From a checkpoint of a small transformer trained on Wikipedia: MLP 3584 squared ReLU, 164M parameters.
Each number is 128 + 24 x the weight over its row's rms, rounded and kept within 0 to 255. Layers, rows and columns count from 0. Numbers have three digits each. The size before them is the row's rms in percent of the matrix's.

# down: layer 3 MLP down (transposed), 3584x896, rms 0.0212, rows 3475-3521, columns 128-191
# up: layer 3 MLP up, 3584x896, rms 0.0277, rows 3476-3521, columns 128-191
down3475 111:159147151097140157112092128086157109150135172130131161147142140127121161147127113123111179147119143086098140130083132151147115166110137139068128137108095123101146213080135127179150125127098109
up3476 102:102122190128122155108103131110141164126121134078099171105149175103136200120144110104119109137103106138161118142135138106127094155143162074095113114097152118160124132149158132184132128082149152
down3476 111:139123138106133138115130143106111140126090098105120102094136116117116112159101140109141162133061129122106109113117164122143126123148117137138168068135126092087120110140135145123156155094130126
up3477 101:142105107083148134104106137187137105145106106129142143143076138132135156132124141144142082162127158176111113101140116124124107125130123124158160117133138122126111131119122093107137065154115167
down3477 092:165145132180150083138119124114156116091119144136158123160167125158125156176092138135132128118134151107137116082099110121158136185115146083177115162097084106126070130126144130166110112164137161
up3478 093:147141087140106119152100136157150118139137117118156147140153127130115113152123198110161100128118140095120135126120084152126108122129129146112117099138125126177138130156138138105175126088154104
down3478 079:163102140134123095133144096120127178112161148095115123110126135113124128097133150100172084169155076118106112139132093104105142141133120145163121128141150122136145135104118113137137150132138143
up3479 101:101144141150104144111124122143111168122145174102130164157101106087135155123139109109118113132116158127172142101130183104065101110098082092121160117145140171116107088143150139133082128134115167
down3479 110:102129128081115131122151162162138135074093128159104119140157101110149128160143136111149119130113096118125114085151106085100137142099147114121135090130128154135134121130179133141130123132134073
up3480 098:155165129135133148146181114144122122185118120146142141084184132106131156138166150185096128119137133146128155136129125185189069114134105146140129139160117129093122119118145109162131111117166110
down3480 103:102149116159094120131104157136090123145136154149119167114064101124126125129174097132113118127145152166114130121159128057146105155111141129114139135126122122144130122120125138210113127146101066
up3481 103:110103149130147142155117156127135112133149153112134117124115156148171178104176129088141152113128111090123123110109134161109131158101119088123120110135096127124148154113128140133142125148129108
down3481 103:155157159116125143118113135154154114130155131112137136154155124114127144112127156081144132136138124130133154118116133189175129164132155139109121109115113125114158159170097108134143114111098126
up3482 100:135162110096138110132092154136108125165118168118157132124128153131098082117087094135148131112093147114154126081140127127102150135133119133116100173129116134172129094127136134181156165066140139
down3482 111:103169133079116114113133129155130068128116149115146068140090150153132140144131091134132168106109156149148086129099155153136182139139147077136147103140156125161110141119143098147118103187117150
up3483 093:120141113094111122041125114115139138114174134162139097117086129089137109128130121113098163153132129123165147136133139086151129161137131106154112144117127122166156168145161145121131154102129120
down3483 090:146127118160113131157186116135116125089107134126140130131148116081110092107121088151152148126131120127112136096132118156131073127143137146118110180154122109115098120125151126125122144178129119
up3484 097:105129099108126116145147127152120082097116124092078129147177150101113100097139116123121103171129118119156111114149125147159120151130144124105138125116084134096173117129128142110127127103146136
down3484 092:123181113141135132091053112124145100112134105118134111103096142121075099120159119132121120146154126136121112131169162122105108133117147109126099125144105110148187115085126132072113126132115157
up3485 093:156126135122131098142093136100115106161172119109170152118122107167153134184124131136126142110137176123134160102132108138131148142160129114129144103110078176108131112150139161081104106086086167
down3485 082:186088098104115173118161144150107160101119104104112156114167129108116121133154102109101102102093107200124096151165095125123183174123122119093166147115133138157147108130098129170115098126098124
up3486 096:156124128122134152100137120082127114115079095127156099127157123112164169157132114131127119118112123138172136147120131114157141101141158147091102114132108122141129124152155130142119119125142102
down3486 095:183141123101130120147116173090155121135117121130098128180123147149110112132158117161146100148130108144084162141110127129087105166150079118169133155107131155077113122089129128138124117128168106
up3487 102:099147106114112138131143150144120127142095116067125161154154130094161146112146143147102127183128159182153119122110138126126121084108135144094179107106151093114127135175149170165150109094134111
down3487 106:131106170065096142129094127116109152156137126132102165133086164107137124137134093133101135128138139121135138099115171126124129138156088139117133187150161105097115154071144097151163135152135209
up3488 103:137102133157106122164098126100088110097123127112116126103100136152080153158145135126163178129152124137144115080077138130133109067128120116102118131128136155158063148083142149125104148126141230
down3488 097:183100181144123112147152147117103189160137083172101121148126102130112127105124139144173118111131108143120130139128121143142095116155171099140120136147127156149102127130126119103088166115143145
up3489 104:131079103120124144128116119113123130119128125095152110106128081087105130140119147141120139107199131114150188122153089132145174122136149134136131138145131132121085108157126176104100131132132160
down3489 109:125115100148158109117119103116126148129108108154157144087177142108153123155119139126150131114058140107122113155151146102136147108089102134131117103120165093141159097092157125098103062162117161
up3490 103:180103195132153141154131094113154153118099107107098136120124161132131095103111159118151137139099125129144116108107130115101166118146129155136138081130111120119106102072151123147149176168109098
down3490 091:068130142083150157118116144123138161118140132076111132150092122101105154093142135122115107112156126102087113132137143118143137141180104078136138174150146127110122172166137117147157161114154103
up3491 104:139108112101154108110149119134083119105137120091176123128189092091165149101141131110088136124132151099142145095133115128117062144126136132109126123095128146104198193145124144132154111124132139
down3491 101:179152120153155171119124144114076115177155115130130132130153090164144136079193171116127079128164135157130165158019115140149072103126142118124112191118150136130142130112123112076141094103104085
up3492 098:181115117126093105134096148129097103151079141138138114114119105163121143130161164172141138125113116150150128119167151156137094154078105123072121129187107134160128136114144119176165123130153133
down3492 086:100134111126154133126099112175147135118106138106164100138114145119132114141085150130103147094128120143124105123171092127181116108152119090125143153113106135117137127095120102142104119149118096
up3493 094:141173099129101121144137136164156122114097119125169151126133147123109140175138137127119122145144134129157129122118096144103117111124140120110117137172116087128145158130142124163151121107121145
down3493 094:135141136082130108119070157093112154142135129182109153131114126114112111135136158124138129107132114147120102135097117133134146172091084155152142138120121098110141099156174122146152102117113148
up3494 100:121130151103122157119148109137118070111127160149175127115132194117097129113118126133111126123129078117132160124123112143085143103081141101094096105126102133122098156156137152144146094130127128
down3494 096:077108065112131100182108083168082143146112142166152125168162105184151140111142139139125106132094143111141115108159126090121108101131135138127125128112189173139149104088137123144091122086127112
up3495 096:078140161087092143154110123077127101116148131127081120110125112160121128097135132115146119147173145163128134140136100142161155103116126120108105133134109115118133102142163121144122126116161133
down3495 095:132125111129120146126110114159149125089120147096112117163120130125148148105141138106088076141175156137159145102153136148125085118143129073116122113129139131084137151093149166122098107108126113
up3496 102:134159106116114155156132129141108119135124118129109134148135116141129075121120115091092167088120115087136095087160109148146110041140180109104133127112120120139133153078138133109127123160139138
down3496 084:118116161132131148093125099133119141118110129095114173109109167129081136139136149067170144115114156114124127120174124150111108151128119135134150148085129105148158108099081115166062128171170165
up3497 098:142143136125148104114103124077129106136109126160158066179103169118170171154098131084139091146138137157131157114135146156159122084115153145087113160164119107125105138124128136167136084152121132
down3497 087:122115112061108115138106143160113140095153135113082134123133150140178146141099111094122189111128132128153115110158128095159109130173125089158117140110162128137120086134148105150088116107108091
up3498 096:121110097120134094113120151117102144115129151149101125111091092144099110147125114140116114126129145135141161128111098074130134120116150112162146101136128119117144180162156109133127129161097104
down3498 100:166110123118151109144129126116175183153126124138087148109124147206199118153141142112143117133154176142175136141150086107101123112115119108126103168134172111118101149133122143181124142109159124
up3499 101:126161132129113144148148122160143117157112145066130104152122118082142105142129111121104130115110116140121148095140102143106139164113138144147100137147106140133120145074133144113108116097110112
down3499 105:127161173114100160176136160131137122115100127147140162133098109132156137155111148100120079127132090146119132129146147108142123117112144181177169120112119149123136112139090171185141095124126133
up3500 094:134136151106131063158123139121137131138120148144130119121124116153122139099138162129127136127145158094133135136134150121113129096129163151123099134105092114130121110141142105153145147121122108
down3500 090:120126147131133130130123110159158132076137145098143090125075123123149122148085096157061156143100081126152077149127099119114130133127058137123107139148129159133142123116138120135171151173137155
up3501 101:138175108129172124196124099144163178133169145121133107145125138169144120128130120144129127150119119105120111132135137156160138083133108110143100074139090123173089142123129166162133100101143121
down3501 110:174128110124160096089145113148142062120138098098119179105113140147125126164138101137157155128112103125155106100075112126130145150118091090116123131159144091119138157102117167133177098097146131
up3502 100:114124148111149114130119144113096086132119107114119142132123148112124157121144131128149129136137117141123173134127120149109133119111123176096101151142096153129136138116146075101109103159084146
down3502 103:124183109130140139151123147145164126109110154114147105119125128104113129147129125117112171126123129120132148140118151140124115129137137128109151106126154131120142141132138135128103140134124115
up3503 105:143152102117134129100187086137090137098119129097088104142153164115133110149134135141191078145119134135102131139145135091117118119159125120133130090151115115111118131103142163109089116183091147
down3503 110:150148122138100154116139165113128164125145054141113112096158111132146154122137138130143096126141149111163130109125161150130138150131129141150158143094104112126122090117117124123153132102119143
up3504 103:117182125111174113171138123134154116084174143069126094142117122141165140122140073147130129160112100100118128117133116129193091124124146081112069173159129164184114092083135169130154119113117124
down3504 104:123083137118154110127154133105133092087095128129094123121138161176124120106121100109118091132145104077115089142161107101147136147146116148155115137128168135158166110115131177175113112116166107
up3505 091:128166081141110107124124100192116108149119137138144113141080114109159159135145141136143159160131133121088149090177169129125102111134144100107137143109105132134160156121167082119130110119107152
down3505 099:095118066125144124166126146125127139147138088156140164142137104099095147133080125140097074110141123103089107122113117080144122141107147129127133118122127101159150129136113124111159132119073170
up3506 094:170144156087132130137115128094120097148140111146118088169145127118098118125137114134082122123139139147125110121134133113119119076114149146145119184140131081106117101113121124097145073142154171
down3506 087:117157131138114079089109148140174128131108098139146136160129172120161128077118098123111123126112109135113144152117150130150114093160131132143140137107121152162186122125140127131130144173124125
up3507 096:165143108120100136135076148154109113121090121154110154077111176129141109134136140192108171141103148114140149086134121096138110089088148072120165124139135113116172109156146128102131106146140132
down3507 094:125121149159111105140150112134130168146136167121111115126126131156152072157132052099100115113084133151125141128123139131128124142158073195145102115135141090130130122128127119119158107152148132
up3508 100:125156130154160144121092147088106089109111114117147124112108106118100150073099152138101133146151086111128122097123161146132148137116129111085131141115096123146146101116118066099153101142106112
down3508 097:123159100100122146153101085148127170119116093090136109099128159117124132146166172118123128126090119145143071099164144121157157142128116185118129130120137105130159129123156175172113174125172100
up3509 091:165112087148140131121082125117127107115167121123114110152158171119110101161158143164109090132110138127120152128119067113101100125147141101196109124137123144134151120135170116133135141146127150
down3509 097:085174073108121131117087104106120142135093136105136176099112114138119175130109123129159068138086143106157164126119132122149157130087156153131089069128146105123160123119106111122104159137101138
up3510 102:146235182130188104099099120082105143126159141140163112114113148089147129132180149130141109085110111073140114120129144120137165137118110158082114123109102110143152110178131165116149085133116160
down3510 106:189096157154111092134151159160117111102131140174107109130137134134141137159178121091154102126119127143114127121083152104104119128150132134116131108126129147153136123190144094173123099107115153
up3511 109:150106141137154104152158143136065104141086069155094140129153142109142118112143142143131134107166151081129148081106185138163131117128170158131087125143101078151126138141148115119107132141146113
down3511 119:141090150089155171127160087137115118156105113122115124081087136117046095103102105111123100110122135118126107104105164142113112126141124131133142147132115142121097075160148108044147110129136142
up3512 105:133135137151096129133130107156118109127122170129148176157127151124155159138093168140120110157092105131164127110106116126104101071110129166139152105131111141114101159118146172131099164130129106
down3512 106:154148143083137136099168124125140071124150141121148126130140130089167128108107133156108108138136113143105114149141178168108068138117111148139127147128131151108175107149123117128128127141102115
up3513 098:160168129130126127119103088119121121115145108139124125110135135091145118117179089112103150110095142095172127126131126152170144127111148124113108121157114126146112155083151123111130137123133144
down3513 099:100116124139163119119165088120117125112097127118116126135131155150126162122126085107120105131127125077115129101122102065135141155131125144124144100157170139123116098106125095140143082102137165
up3514 103:168099125129112113111146152090146113130061132140120088126127139143099153094145188125136133086164197148155140142092117133091164134117108131126105151131126118181131161120116169127064125118168133
down3514 107:108151131118134119157124144125129156139105134144145142104155147088140139119133155123112166107138125108122103166152115091111132123127162126128089121109147093142100088102095112081180155118156124
up3515 108:142123192137093147127143123178110120141135149112138139128073159136128122110152107135135125116157097077133129135123145158121101125076144142145117105112103085123139129149151121157138096142136154
down3515 108:141147172174139156113135166150135120166140096116129109153153135143100085114193160074121128135104129100098128147136115159142104131136098094149147112150103109128135109139092151119163150162103136
up3516 096:160138126140139147129118100113117113159095158136085104136130083128140170132148118141170131057095153151133140121141145108125144158152159131154096130137095123182062118119124108088119129123114115
down3516 092:148118108120143171115120133112118121135100103136137117131130130123150113154124104128118057155132111123115177130137136133140131146118109133140173094134111117070131158156143144162142152077091089
up3517 101:135127062154124132191108147107134129141140133099116137128165094130138172106142139152110151197134118149133139122115128187133125134126110136099129101140125163117104156125142152113077118110151167
down3517 103:078138124130115146099121133102117113130121117129090124151103114132126145159131147132150107113136111134126090124138142130084156112160161118115141118141155105125111103142125138159127090126127120
up3518 097:112112164148145152135122116130109136128098096156130143114151137108197109166146114168131181118137186150175147111100157111098063115156142150126109134140130131121116101130139161081133154117127108
down3518 104:154165116122146113111127145127069123093111107101113120134182125114116136159109119154142181141119134122114157107143169103131170149146144141154090108118132131119139151147173134133121166143167160
up3519 098:126146101128126107124100096158118126096122135155138134114176161122063138105122121194098118161134138093105115147139123091023178131129105139154147106136102157146112121120136143111093103133119165
down3519 098:145160117137133160107157123114139169121120126159093109134143125146137126141114177108074106148095128122113178175119114121108125142090126130167152132131112132168153106134134091095105140111105118
up3520 094:135146149137115130125131116116158147122162119175096123131137121096145145141144131114190129138109105116111160143123093133099110143138114122101107172154112092130130081137159101150102144145089125
down3520 090:122117113136117138104107139123089131119154120161114129126110111166130136115101130115135074139110154143077153164139107104164127139109101175134141126129107128078151170199145131122141124165122113
up3521 108:121087148120111121137114098102093182181131154105146076139113092111086172092145149166162116159185162156144153086125149140114114117153075125152121117161097145099166171107124125157098153155106137
down3521 110:134175094146109144103149121104113098147159116145132129090177107153144133111111134086138146121127129126141090144118090106152117130153120163131128110101123123115132069136160142104105148106130123